python train.py --hidden_size=256 --intermediate_size=512 --vocab_size=2048 --rope_theta=10000.0 --rope_fraction=1.0 --qk_norm=false --attn_scale=0.125 --parallel_block=false --init_std_qkv=0.0299 --init_std_down=0.0429 --optimizer="muon_variant" --decay_fraction=1.0 --batch_tokens=65536
Each number is 128 + 32 x the weight over its row's rms, rounded and kept within 0 to 255. Layers, rows and columns count from 0. The size above them is the row's rms in percent of the matrix's.

# layer 6 MLP gate, 512x256, rms 0.0428, rows 0-104, columns 64-127
size [105  97  98  99  94 103  95  99 113  96  98 104 105 101 102 106 108 105  96  98  90 103  91 102  86  99  95  93 101 101 100 103 100 100 100 100 105 103 103 102 112 100 102 102 107 101  99 101 105 104  90 102 101 103  99  98  97  98 102  98 102  97 101  86 103  97  91 103  98 102 102  97 101 100 100 104  97  97 101 101 102  98 107 105 106  99 106 109  97  96 103  99 100 100 105  99 101 103 105 100  99 104 100  98 104]
[[107 140 105 105  73 132 149 131  58  75 126 117 146  60  78 121 156 110 131 162 136 179  97 107 118 102 125  78 103 126 141 190 107  88 142  60 183 122 132 125 118 159 199 112 137 180 104 110  92 120  55 143 140 135 151 148  82 122 138 138 145 164 144 135]
 [103 121 160  81  85 134 156  68 133 162 133 134  96 157 116 104 112 149 165  92 105 125 105 117 146 124 136 114 122 110  97 128 115  71 100 103  79 160 143 104 108 144  99 123  92 156 159 126 193 173 112 116 115  58  98 149 134 166 131 148 140 112 178 151]
 [ 60 154 126  90 186 133 104  85 144 143 133 141  84 158 122 109 172 127 127 150 113 113 126  96 124  71 187 103 131 103  93 134 103 176 167 171 117 124 169 132 152  68 102 121 168  88 117 119 123  84 138 120 147 145 142 146 105 131 114 136  75 153 139  76]
 [113  63  86 124  93 112  92 133 161 126 178  96  92 104 109 148 190 113 155 149 147 130 129 113 109 121 140 122 149 131 148 175 104 157  77 157 136 111  72 124 162 169 166 218 144 170 132 120 154 134 183 125 105 109  92 148 165 170 159  89  86 161 157 197]
 [115  95 110 149  94 199 171 154 115 110 117 148 131 137  97  65 160 172 142 197 160  81  94 176 132 119 112 139 150 154  82 151 106 154  88 114 125 121 163 154 138 124 141  52 123  89 138 124  78 160 161 165 135 108 137 165 169  84 115 122 102 137 110 119]
 [172 157 105  94 103 175 109 138  81 101 125 150 160  97 167 183 106 165 151  88 166 135  91  90  38 133 134 114 133 131 114 129 132  94 127  91 143 102 152  72 140 152  68 105  80 155 119 164 143 159 132  56 168 173 138  83  97 123 167 142 193 177 153 109]
 [ 71 124 138 145 146 120 155 135 159  59  93 126 126 128 109 104 172 176 162 188 133 157  87 179 129 121 109 157 158  85 190 138 132 127 148  83  63 102 101 157 131 121 126  83  68 134  74 143 141 119  99 115 139  89 122 104 155 152 136 116 198 136 165 196]
 [106 154 104 120  99  84  86 183 151 127 171 151  90 116  90 168 118 144 130 167 137 169 179  70 119 171  90 152 109 116 107 107 182 199 101 136 130 106 114 126 101 125 116 145 112 122 134 141 152 118 111 173  98 161 139  86 135  93 169  99 140 118 107  78]
 [156 106 108  93 127 115  76 126 119 134  92 130 111  83 131 126 110 150 117  96  80 186  94 113 111 109 107 167  89 124  98  82 177 140 134 114 151 101 132 157 115 113 171  65  98 153 176  99 129 173 151 118 174 142 185 123 195 125 103 113 186 128 115 148]
 [ 98 143 116 165 161 125 108 144 111 122 123 123 118 140 132  78  98 160 139 157  61 156 114 116  84  95 133 141  92 156 162 122 126 157 111 176 179 118 112 101 166 147 115 148  89 116 151  84  95 145 138 130 120 126  94 121  85 199 139 130 121 126 130 136]
 [135 125 121 167 130 112  91 137 127  71 143  88 112 113  91 172 128 179  90 165  88  94 122 154 123 132 106 164 124  98 156 158 103  81 138  97 105  39  88 147 120 139 141  88 177 129 128 109 137 148 101  79 163 141  68 127  90  99 127 110 154 117  92 121]
 [139 158  82 143 117 127 147  92 124 131 117  67 150 148 142 166 136 137 207  82  84 136 143 129 186 120 120 159 156 117 156 142 143  93 115 116  96  95 158 170  95 102 152 135  87 138  86 168  98 173 165 171 158 221 192  82 170 155 170 101  92  80 121  84]
 [143 105 102 197 104  76 117 159 169 117 159 114 104 112 147 129 160 112 103 104 152  83 136 217 129 145 135  94 148 124 102 121 130 122 174 107 158 164 111 101 180  93 160 146 168 168 136 151 139 173 121  88 111 158 127 107 113  87 126 182 131 131  68 146]
 [169 159 125 153 120 121 152 141 157  85 148 167 134 120 204  73  87 171 102 156  96  78 119 104  72 136 132  88 102  97 151 122 141  88 122 154 176 119 112 167 147 139  92 113 107 139  51  95 119 102 134 153 178 133  79 198 124 120 161 105 147 124  70 145]
 [148 147  83 179 129  82  95 147 145 165 113  86 109 145 112 121 144  70 165 126 137 137 125 124 141 122 131 163 163 112 156 177  66 150  93 147  69 143 175  93  94 184 156 142 139 114 127  97 130 109  95 140 173 103 106 136  79 143 100 132 113 150 121 146]
 [163 140 120 177 126 142 167 106 125  94  96 122  83 165  74  85 107 136  95 119  54 194  99 195 182 221 106 128 132 116 137 132 153 141  98  92 164 114 115 110 167  96  94  77  73 140 139  94  99 123 170 107 133 154  88 138  94 107 115 123 143 102 144  71]
 [158 129 214 136 122 126 131 117 178 139 152 159  56 136 133 176  37  70 111 109 106  87 134 162 155 106  59 156 126  82 132  84  89 108 120 151 138 101 151 147  70 169 115  99 118 125 165 159 132  76 145 131 166 114 130 112 138 120 115 211 156 139  84 110]
 [ 84 164 165 134 129  76 104  85 147 121 139 158 138 149 108 111 129 137 112 140  68  90 149 147 101  92  77 145  92 125  86 165  85  89 146 163 136 152 109 128  93 103 116 156 152 194 158 204 156 104  38 179 164 180 120 102 146 137 122 139 135  81 135 120]
 [135  82 156 151 166  87 137 101 139 141 111  83 179 151 128 138 146 166 130 109 164 122 173 120  82 141 183 149 149 100 158 103 109 127 149 114 144 134 124 150 145 103 120  95  59  94 110 132 129 141 113 151 111 137  94 122 138 111 105 140 165 128  95  73]
 [142  76 107 160 173 127 114 106  99  81 133 119 128 175 136 183 123 126 163 189 116 175 129 143 104 129 146 171 121 131 113 189  95 171  77 169 170 145 192 137 127 188 145  22 123  83 119 149 174 135 149 112 132 166 127 149 174 118 155  73  73  83 151  75]
 [125 141 171  96 165  97 176 162 122  98 153 131  93  82 173 143 105 141  65 105 124 141 125 113 126 110 211 134 124  80 152 105 174 123 157 105 110 155 152 158  87 113  66 105 124 118 105 149  62 125  66 133 154 140 134 183 155 109  96 120  57 196  67  35]
 [109 158 109 111 170 118 122 123 124 156 164  67  99 103 117 115 119 152  84 156 173 151 113 136  67 126 157 116 114 104 130 124 158 100  92 154 109 127 129 159 101 168 119 131 156 173  79 148 110  84 151 146  62 118  62 126 130 165 128 194 195 108 101  92]
 [156 120  88  61  96 155 114 122  43 134 153  84  65 110 130 160 137 178 156 206 120 180  82 114  83 175  91  96 142  96 122  87 141 155  99 154 181 116 172 146 139 141 113  95 141 162 129 150  80 117 136 164 167  74 139 200  77 162 146 163  93 101  90  91]
 [161 138 120 118 100  99  84 172 121 124 115 115 183 153  95 128 158 189 130 166 126 120 198 131 176 137 100 151  74 115  90 183 175 180 119  94 107 183 126 111 160 130 140 111 110 145 126 183 132 124 147 159 121 162 144 169 130 136 162 119  93 135 150 144]
 [124 132 171 172 117  85 139 100  43 101 123  68 139 162 112 118 172 143 153 102 170 115 104 172 117  80 106 136 187 200 104 127 134  80 198  92 129 204 140  77  79 148 117  60 100 101 142 129 120 103 127 169 122 125 104 141 121 149  89 118  50 133 133 102]
 [132  99 145 116 112 111 172 182 106 128 170 113 153 139 150 110 111 104  90 111  93 122 162 117  97  91 189  91 115 141 119 132 137  92 154 135 181 122 147 140 107 108 142 136 161 180 126 183 113 166 131 139 203 143 134 124 199 156 180 102 141 119 161  99]
 [115 170 107 119  62  91 129 157 136 123 145  84  80 196  75  69 150 118 152 137 134 182 122 139 190 145 132 140 174 149 194 213 106 126  28 147 152 161 145  77 151 164 125 140 144 132 117 111 104 152 158 172 139 107 112 102 132 100  92 143 109 159 137 160]
 [143 136 139 135  69 138 105 152  89  75  91 114  84 116 125 157 115 124  78 165 153 149 120 110 128 112  51 121 126 102 117 125  72  88 156 149 112  71 117 135  75 160 127 168 136 105 105 142  98 142 120 132 190 135  91 115 112 107 168 168 188 141  93 140]
 [ 56  88 127 163 106 120 130 154 146 176 143  95 116 134  95  87 172 143 137 114 119 187 111 121 177 141 147 154 140 119 142 140  83 142 106 144  89 147 124 114 138 183  88  98 105 113 125 148 102  95  96 157 140 137 145 169  90 186 147 186 129 185 127 109]
 [150 106 183 141 113  70 142 146  88 170 129 132  77 128 133 111 187 149 124  76  83 123  87 138 236 125 178 175 119 146 185 135 156 104 120 167 129 118 152  95 181 106 120 128 109 138 125 141 113 133 213 112 199 118 110  96 132 121 110 144 159 149 139 125]
 [142 112 188 127 147 158 124 160 152 160 127  64 153 141 146  89 106 149  93 111 135 168 149 181 108 166 181  88 129  74 123  49 116 127 145 157 165  67  65 142  96 159 204 164 108 110  89 147 110 110 135 139 109  76 109 152 152 157 117 182  80 136 114 157]
 [101 135 134 137 138 126 112  72 184 140 143  72 154 164 179  85 141 118 145 128  60 107 199 135 197 147 157 105 165 210  98 116 107 137 113  99 179 102 142 134 193 144 192 170 162 131  59 160 112 134  85 137 159 115 133 103 159 137 113 104 115 134 146 113]
 [152 123 130 128 130 142 156 142  71 113  87 130 124 128 131 137 121  93  52 156 123 154  77  85 147 142  96 164 201 149 135 119 124 141 112 108 153 136 154 139 159 128 160 176 184 161 163 123 121 126 135 199 120  66 141 128 157  63 158 175 110 149 128 109]
 [133 164 135 102  78 129 148 143 225  90 105 184 179 173 122 126 119  78 103 133  76  95 187 168 176 164  96 182 100 102 115 106 150 165 140  84 168  82 134 130 118 149 145 180 148 117 138 159 173 152  79 165 112 106 105  97 132 190 127  79 134 153 143 110]
 [116 117  90 113  59 110  82 118 118 173 132 159 115 138 218 149 158  96 207 106 127  92 168 173 194 137 118 106 143  94 111 174 130 155 138 138 104 149 136 155 112 124 203 180 136 140  93 160  99  93 128 102  77 132 190 145 120  99 157 151  56 199  93  85]
 [150 180 125 115  79 122 167 136 111 147 147 142  71 135 112 114 143 179 125 147 136 190 155 169 107 147 113 154 102 147 146 137 116 130  97 179 155 124 134 108 174 144 103  99 119  88 190  99  63  89 105  59  77 138 137  96 152  82 101 182 121 154 136 177]
 [ 94 130 154  77 160 176 163 159 127 124 134  93  98 119 158 135 132  69  84 183 174 138 189  85 157 122 114 116 106 113 192 128 139 105 134 100 124 137 111 145 131 161  80 179 144 123 140 131 181 105 102 123  60 115 102  56 128  91 141 113 104 143 157  87]
 [125 132 102 129  73 114 107  95  96 130 113 155  86  98 102 161 180 114 123 144 183  91  91 147 126  98 140 128 130 183 130 144 104 103 147 168 167 139  93  35  88 125 137 130 143 125 137 124 144 100 156  84 128 134 125  50 170 116 138 178 157 140 175 100]
 [129 138  82 138 177 152 169 167 163 133  78 136  80 110 126 154 173 121 175 167 184 106 141 107 109 148 109 150 137 208 170  99 125 138 150  83 164 152 105 103 189 142 124 130 139 130  93  45  88 107 155 112 128 127 128 144 113 165 159 125 137 154 193 153]
 [141 186 116  98  65 121 162  85 151 144 100 126  86 168 117 149 145 130  89 132 130 125 113 119 148 139 157 161 150 125 129 138 107 158  91 133 110 185 145 109 150 135  77 157  66 154 100 142 129 143 110 126 101 117  75 126 128 131 135 111 116 136 105  84]
 [102 119  78 142 126 144 113  94 118  85 184 152 138 139 153 173 115  77 104 119 127  82  82 143 117 145 125 125 152 122 165 194 106 150 115 137 115 165  92 135 183 111 107 150 134 153 150 119  83 182 110 162 162 105 160 176 111 143 175  55 133 174 105 100]
 [152 126 115 151  78  79 104 134 120  91 150 127 162  88 167 111 120  80 100 105  91 145 105 129 131 174 151  72  35 120 115 120 148 154 102  93  74 119 172 116 135  61 100  96 177 140 137 153  78 150 170  58 108  60  81 100 169  56 132 167 138 154  92 101]
 [169 164 101 111 153 150 108  63 147 114 201 155 111 178 123 174 154 123 131  87 162  69 103  32 112  97 153 135  95 114 161 147 113 163 121 152 159  96  91  94 157 136  52 101 136 174 117 140 175 114 130 111 161 148 151 122 120 139 139 118 157 164 143 195]
 [102 167 100 144 133 133 122 187 149 157 116 148  98 134 135 134 154 139 126 141 100 149 127  78  93  83 147 153 140 112  93 172 201 147  86 118 173 109 125 130 152 164  86 112 167 169 132 136 123 150  64 112  86 165 102 163 154 128  93 173 108 153 168 135]
 [163  72 146 188  69 179 146 128  94 170 189 126 122 134 136 118  78 125 116  83  91 116 134 133 136  83 151 123 128 109 113  85 125 172 131 111 101  96 162 145  62 136  95 100 119 127 124 119  84 109 147 122 147 145  79 144 142 139 138  34 134 112  89 175]
 [137 122 141 160 174  69 138  87 144  90 151 117  51 119  95 142 159  77 164  55 100 132 118 126 140 116 128  96 158 141 134 121 190 162 193  84 127 161 104 142 126 119 128 165 190 122 143  73  46 113 121 127 103 107  49 178  85 135 169 160  96 120  98 114]
 [102 204 118 106 170 139 145 149 120 149 118 111 161  78 135 108 160 129 114 191 122 115 115  91 141 122 127 127 140 125 143 104 194 127 143 160 128 120  63 119  60 125 172  82 100  93 174 151 124 171  79 170  91  99 128 151 144 145 158 145 121 122 161 110]
 [103  77 165 103 159  56  79 107 218 183 190 102 171 127 167 143 109 102 107 120 141 105 108 147 148 119 115  83  73  95 125 129 156  70 164 112 166 125 116  91 115 159 114 130 154 164  87 134  16  76 140 143 153 173 119 170 168 127 141  44  80 134 148  81]
 [180 144 125 138  75 145 126 112 135 128  92 141 126 102 176 156 154 131  90  91 142 115 155 112 198 121 173 115 106  96 108  32 118 123 120 150 180 100 109 202 124 130  91 152 107  83 166 153 142  79 104  82 126  99 121 153 159 137 146 148 128 180 166 158]
 [ 95 118 124 100 100 131  81 181 171 148 104 110 113 180 137 144 169  62 115 201 157  98 119 149  86  55 145 134 118 160 122 104 154 117 182  86 161 113 144  97 119 119 116 101 172 190 139  97  96 165 145  90 114 138 162  88 136 146 113 103 130 139 157 112]
 [158  75  73 143 125  68 110 140 138 129  77 186 118 111 147 171  84 149 152 145 112 176 125 169 121  91 122 172 109 144  86  86 101 189  41 169 103 185  86 134  95 136 110 160 126 160 145 181 123 183  77 110 115 143  96 153  83 163 122  56 104 198 138 129]
 [160 157 109 148 137 166 126  86 127 135 163 157 151  67 111 141 105 110  92  89 132 184 134 134  78 187 126  84 103 115  79 135  95 154 115 156 146 134 122 144  61 163  97  79 146  97  70 130 123 136 133 109 148 146 123 122 105 134 139 111 152 167 180 147]
 [173 233  93  87 139 174  87  98 161 132 158 116 140 112 112 163 121 141 132 179 152  96  98 138 117 144 137 183 102 148 113 100  84 118 134 127  93 182 111 134  82 111 114 118 203 113 143 146 139 103  79  91 179 118 112 153 168 113 158  83 163 153  95 151]
 [168 107 106 197  80 147 158 131 156 122 134 130 154  97 116 173 105 113 162 131  83 125 144 113 141  68 144 162 176 145 150 149 111  93 102 120 144 138  91 121  71 192 147 146 141 159  91 113 115 120 153 119  75 116 141 135 175  58 148 109 172 111 139 103]
 [105 120 197 143 169  80 126 137 120 143  57  92 137 130 138 171 109 132 135 144 174 166 150 100 129  87 202 103 115 146 104  81  70 144 153 137 170 142  94 138 127  89  90 133 151  60 131 129  96 154 146  89 153 114  67 188 183  90 153 121  80  98 146 160]
 [110 118 105 103 104 135 128 134 190  80 139 108 195 158 134 116 125 131 121 142 150  74 113 134  68 103  74 162 107 163 136 127 127 111 187  84  99 148 122 116 129 164 102 158 215  98  93 117 142 195  74 158  80 166  99 139 121 117 194 131 145  96  59 128]
 [123 137 109 108 164 167 110 140 152 145 145 128 174 122  88 138  84  69 140 123 110 133 158  61  73 107  96  88  60 106 119 145 174 170 137 150 158 140  83 108 155 192  92 144 177 110  66 113 143 108 146 154 158  87 104 150 125 130 168 130 158 110 130 120]
 [147 128 121 133  93  94 135  97  73  84 108 148 121 116 104 131 134 103 129 124 142 146 128 148 167 172  61  99  69 137 181  70 120 101 122 174 148 185  90 122 202 130 136 112 144 115  67 130  92 153 119 116 130 116  87 141 182 193 140 159 130 136 130 183]
 [123 243 109  88 158 127 109 157  69 135 147 158 135 165 126 137 141 132 152 101 114 111 219  98  91  94 136  77 113 138  95 131 156 180  87 169 115 134 121 137 107 175 100 143 108 107 140 156 182 161 164 134 137 156 118 143 110 112 113 144  88 163 100 136]
 [173 142 148  89 154  71 146 166 157  99 104  39 152  46 122 139 136 129 169  74 159 104 170 157 123  58 144 116 172  98 127 172 110 110 105  80 113  88 150  92  96 114 125  58 187 155 143 119  94 146  54  89  76 172 102 117 133  76 117 143 115 125 126 117]
 [128 156 111  92 182  44 120 145  96 127 114 111  89 175 110 144 146 133 144 120  96 140 112 112  85 144 116  80 138 114 118 108 128 159 149  99  97 149 151  79 123 100 108 126 172 162 144 134 114  94  89 106 133 108  81 147 131 117 113 125 204 137 139 146]
 [133 172  95 145 128  58  90 179 102  85 162 180 128  73 105 128 125 112 131 131 143 114 127 109 197 121 139 140 131 152 116 138  78  87 144 130 113 182 101 110 139 152 130 151  89 177 113  92 128 119 117 166 110 121  79 122 176  84 141 170 142 113  60 156]
 [178  73 142 117 176 180  74 149 204 111 150 164 152 108 189 127  75 173 116 120  62 146 167 126  24 169 130 111 107 112 151 147 165 203 127 137 115  74  99 175 117 108 135 117 118 113 117 145 113 142 105 126 140 134 145 109 116 154 224 101 132 113 139 142]
 [163 124  98 116 100 136 134 129 138 132 133 177 154 178 158 104 108 105 124 148 133 153 132 125 191 104 172 135  75 169 124 129 179 136 170 142 121  90  94  69 113 136  62  97  83  90 108 140  62 106 112 105 121 185 142 132 118 151 148 105 191 110 164 141]
 [184 130 113 172 103 172 125 149 141 130 204 151 143  94 110 155 105 119 116 126 115 129 170  79  69 129  75 168 185 126  71  91 108 101 191  92 207 108  81 158  67 140 130 144 187  81 187 114 105 159 116  97 126 157  94 132  79 129 152 101 133  86 122  89]
 [115 146  81 105 146 180  90 105 127 170  83 163 137 110  77  99 144 126 117  77 153 115 123 100 180 135 132 237 125 128 119 133 163 184 165 139 214 162 134 140 100 118  81 118 104 123 141 130 156 196 157 177 121 113  99 137 134 162 141 136 138  86 181 130]
 [146 126 172 114 127 102 108  87  90 131 127 110 101 143 108 175 141 132 148  86 148 164 101 103 104  71 141 173 101 117 138  94 127 169 154  76 125 175 155 199 110  77 109 157 140 153 144 155 165 124 155 228 114 122 160  74 136 160 149 165  90  94 134 107]
 [160 126 140 172  94 109 118 108  92 167 134  97 110 151 116 179 145 109 129 168 158 170 161 143 222 110 123 171 131  59 142  99 168 146 108 122  54 115 132 169 102 132  25 144 122 149 112 131 156 169  92 158  29 107 119 172 107 153 114 110 153 132 166 122]
 [116  87 117  91 164 154 140 182 147 144 155 131 100 131 106 132 104 112 107 121 122 168  90  88 186 101 168  65 104  59  93 144 165 198 155 167 205  99 109  85 112 168  95 135 113  68 105 110 151 133  96 172 123 121 119 127 125 179 121 117 114 133 129 137]
 [194 176 114 137 130 153 107 164 108 141  74 119 109 128 156 110  76 124 108 146 112 117 127 164 121 156  81  73 101 125 190  90 112 118  83 106 134 114 190 138 121 154 145 112 129  73  60 175 114 100 113 123  73 149 102  93 150 185  99 123  96 158 147 158]
 [139 113 130 172 114 131 127 156  91 149 103 116  88 103  93 133 157  92 142 188 117 117 123  98 178 186 136 123 108 167 105  99 116 169 117 180 133  92 146 155 124 152  92  90 164 135 105 160 102 128 158 152 169 185 173 121 108  92 147 110  93  92 108  98]
 [171 142 146 102  58 106 101  90  77 100 191 129 160 155 150 111 180 112 109 181 155 107 158 122 154 112  86 152 100  97  96 195  99 158 190 133  98  50 130 121 100 140  96 126 109 128 133 140 161 180 129 191 116 100 117  93  54 148 176 148 105  78 155 147]
 [129  93 142  83  93 132 186 120 141 124 144 113 104 112 165 193 111  47 138 118 144 102 145 126 167  58 113 128 101 137 131 103 198 158 127 143 102  93 166 116 130 117 107 119 141 150 143 106 119 103 142 130 130 120 132 154 115 161  73  88 101 147 113 152]
 [149 149 135  78 164 166  99  90 166 162 143 125  66 114 102 174 144  89  49 127  51 148  97  97 177  80 118 182 167 124 109 134 161 139 121 128 107 157  86 136  46 118 158  91  80 150 134  75  68 132 166 156 153 102  73  86 128  82 117 121 119 149 119 139]
 [182 120 138 153 117 136 118 108 144  97  84 132 116 114  84 135 109  77 111 127 105  73 134 124  93 105 128 154 140 146 148 160  87 124 120 105 120 117  58 138 126  82 155 161 105  83  58 119 131  59 117 141  70 112  49 152 129 136 151 110 167 126 114 155]
 [101 116 180 186 109 176 134  86 176 131 131 176 175 115 105 132 167 105  94 119  95  92  75 171 140  96 139  91 139  67  98  96 151  70 203  97  89 135 139 163 159 136 158 245 200 130 123 120 139 117 133 140 169 134  90 121 180 138 193 115 111 142 173 170]
 [151 135  92 148 172 149 119 121 131  84 128 132  54 123 106 130 193 157  58 145 129 128 173  71  95 129 112 138 133 113 152 152 101 160 129  72 117 104 109 190 115 198 131 156 183 141 162 112 155 176 113  91 123 117 145 124 135 190 164 150  78 159 150 134]
 [ 83 101 117 142 125 122 125 146  84  89 136  91  76 122 133 108 144 154  45 104 106 110 124 137 104  83 124  80 160  58 127 153  74 150 122 137 168 138 114 108 113 158 174 170 103 179 112  80 164  89 116 115  70 155 157 100 145 145 155 164 167 165 132  97]
 [203  89  45 126 110 137 101 137 161  96 111 114 188 102 132 164 109 162 178 133  77 126 119 116 187  46 134 154 120 104 147 123  74  98 104 169 164 132  84 130  87 155 148 103 115 106  76 136 138 148  93 109 132 179  90 112 104 155 153  72 117 153 148 148]
 [151 165 119 172 130 166 153 157 135 113 126 159 124 145 121 117 122  74 190 120 179 133 142 106 140 136 120  74 156 118  95 180  99  84 149  87 137 159 109  80 118 100  86 171  83 172 115 134  78  97 148 116 110 126  85 114 100 144 140 118 180  58 109 138]
 [187  52  90 122  78 155 185  94 161 145 101  93 135 134 114 112 121 111 134 161 138 125 156 163 121 109 134 147 197 151  57  72 127 117 135 191 148  62 150 150 220 139  99 150 139 133 132 229 123 167 175 144 108 112 101 114 131 156 119 147 101 110 193 106]
 [146  64  89 163  96 129 146 139 100 128 105  97 177  85 120 122 100 170 108  93 150 199 151 105  51 121 155 145 170  71 130 106 154 116  98 100 149 137 112 113 101 166 139 111 143  71 172 125 181  70 138 147 135 177 116  83 101 119 101 139 185  95  72 159]
 [133  81 111 154 128 108 132  98 173  99 112 144 194 140 163  84 135 164 156 143 102 150 156 194  97 151 116 119 143  67 130 181 110 103 106 201 101 156  75 183 118 110  66 117 120  90 183 127 150 188  60 164 136 110 126 133 117 146 102 114 125  90 127 189]
 [175 144 146 102 135 138 131 122  95 133 131  82 134 168 187 143 177 101  76  99 164 137  94 135 203  76 163  99 165 100 131 102  91 142 103 156 122 132 118 157 186 134 107  86 147 129 122 102 192 118 123 147  39 194 156 107 124 147 143 129 121 153 146 103]
 [154 252 126 103 136 101 152  87 115 117  97 104 132 194 214 116 134  95  89 183 134 200 183 101 156 142 131 150  81 173 114 132 131 115 125 104 152 137  94 113 118 144 107 163 108 125 168  81 116  70 185 122 133 143 116 206 155 151 126 100 119  49 130  72]
 [117  99 107 138 152 141 139 152  79 113 140  81 113 192 102 142 127 139 218 155  77 113 120  82 167 148 123 129 147 124  96 114 111 182 120 168  92 110 172 136 132 110 129  65 153 121  70  69  92 105  70 136 152  93 125 112  90  67  94 171 131 126 152 146]
 [101 165 110 146  83 116 130 142 170 125 148 169 116 192 161 145 165 152 117 164 111 142 118 124 123 126 124 190 158 105 172 111 121 126 113 134 118 104 138 116  69 114 108 130 135 143 114  76 193 124 184 119 151 180  84 117 107 117 129  85 171  83 121  62]
 [ 56 127 129 110 125  74 172  97 184 131 163 119 117 126 130 156 124 118  78 118 138 143 164  87 164 106 120 161  93 104  25 134 174 173  99 181 171 161 129 111  93  74  80 115  99 106 129 158 159  97 150 190  99 114 101 169 104 116 136 135  96 135 187 161]
 [145 185 123 156 103 154 102 135 105  84 135 123 175 150 130 127 203 146 111 119 125  87 123  81 127 141 149 134 156 156 117 175 102 155 109 161 123 139 148  28  48 127  96 170 122 110 133 113 121  96 126  78 127 152  82 189 178 167 198  42 108  98 173 122]
 [119 158 111 121 159  98 147 109 144 136 191 134 119 155 157 132 181 158 149  73 140 153 134 105 112  70 164 150 113 153 125  88 115 139 138  88 137 131 191 117 125 126 126 130 128 188 113 133  63 128 142  90 124 123 181 115 114 130 164 126 167  75 134 113]
 [121 113 155 131 128 139 178  80 118 145 139  70  82 182 126  83 118 164 200  80 103 126  99 147 169  35 136 155  92 147 178 112  79 204 101 143 145  61 111 144 165 115 148 132 137 155 108 117  99 146 119 162  92 103  96 143 112 161 113 186 110 109 113  93]
 [144 135 105  86 188  93 118 198  89  57  84 124 135 117 142 126 107  68 218  99 155 117 126  62 144 113 164 114  87 152 188  73 108 112 141 145 165 153 167 152  93 101 164 114 130 137 174  75 125 127 164 136 114 134 112  92 143 128 174  92 108  69 111 164]
 [ 78 149 174 118 164  99 104 157 140 123 113 129 114 118 183 152  88 137 170 116 118 122 109 149 142 110 161  75 209 135 133 131 146 127 146 152  84 146 138  90 116  86 148 129 175 152 141 106 115 128 147 107 107  82 174 133 167 153 173 132 150 120  95 119]
 [156  70 110 170 136 146 140 135 154 127 131 128 128 126 124  93 160 164 120  83 165 112 123 123 112  55  97 158 180  99 135  88 160 141 109 131 128 146  97 138 117 151  47 223 138 101 122 142 123 140 161 160  86 102 207 137  61  84 197 161 166 127 116 139]
 [141 153 121 117 141 152 113 135  87 126 146 130 159  73  96  84 132 148 177 118 123  87 158 128 143 145 152 146 123 101 131 129 157 169 129 111 163 148 138  72 129 141 117 112 113 124 131 198 119 110 124 152 153 130 134 122 110 101 165 101 101 125 180 185]
 [ 84 147 100 139 131  90 109 116  90 103 141  85 164 177 160 127 151 103 137  89 108 131 120  96 126 110 126 152 201  99 131 121 156  89 142 115 134 143 110 150 130 116 126 149 128 123  99 135 116 113 139 110  79 124 153 136 161  68 186 110 163 128 168  85]
 [138 126 132 185 179 180 113 154  82  87 176 136  95 120  85 116 116 103 100 138  98 121 118 110 123  66 144 100 225  80 128  51 111 116 118 159 143  85 135 152 133 187 112 155 152 134 127 130 137 170 143 117 112 145 142 160  98 138 169  96 123 144  80 147]
 [150 164 123  62 130 101  85 140 126 145 141 116 104 134 144  31 151 159 144  69 166  53 107 110 110  90 194 211  90 144 164 101 124 161 134 127 166 183 167  79  91 177  89  90 102 108 187 111 119 170  82 131 130 171 141  64 198  67 162 105 122 155 111 108]
 [196 176 100 133 170 140 133 108 177 106 176 107 103 154 147 155 117 151 112 148 185 140 142 130 103  95 130 130 117 103 139 112 174 144  31 124 165 143 121 143 105 160 162 139 111 119 135 102 133 191  94 145 161 102 139 124 129  81 130 117 135 177  94 115]
 [ 97  75 144 130 103 171  48  89  72 128 147 129  84 138 114 142 114 128 111 111 128 165 136 161 148  67 143 107 143  63  91 125  97 152 103 162  76 122  76 108 131  96  97 137 125  98 146 131 147  72  90  97  90 103 172 133 128 152 144  93 110 191 156  50]
 [121 145 118 152 139  99  94 197 143 186 137  94 150 186  96 191  54 148 137 155  78 147 148  79 108 140 146 174  86 137 117 167 189 139 119 125 103 139 118  81 157 170 126 143 115 127 140 124 101 169 157 143  95 111  84 121 148 139 148 145 167  86 105 114]
 [ 86 155 128 102 138  79 158 117  99  82 156 166  80 158 134 136 152 166  96 101 131 138  87 161 115  97 161 100 138  94 116 114 118 115  72 106 111 104 121 112 151 169 149 122 161 134  91 101 110 139 111  95 124 133 176 129 144 134 131 190 128 169 153 110]
 [119 116 170  67 118 171  70 146 152 136  94  99  87 129 136 196 159 148  91 125 123 158 130  86 111  67  75 158 171 112  79  86 105 149 121 113 139  62 121 113  92  81 161 151 144 142 162 104 182 135 144  91 115 112 160 130 146 110 134 121  90 158 103 142]
 [128  97  81 171 126 134 146  73  97 118 173 115 108 120 120  99 130 165 151 103 125 167  86 129  71 131 135 203 162 151 104  73 116 159  90 133 141 138 111 119 111 121  82  82 146 152 126  80 148 145 184 133 123 135 132 163 178 134 129 116 165 127 148 129]
 [127 133 133 127  76 182 157 119 135 111 125 123 163 124 134 154  75  86 187  98 138 187 124 185  92 105 104 134  50 133  62  88 117 102 101 179  96 110 152  86 109 130 130  88 149 101 137  99  64 146 102  74 128 137  99 102 114  75 146 116 105 156  67 140]]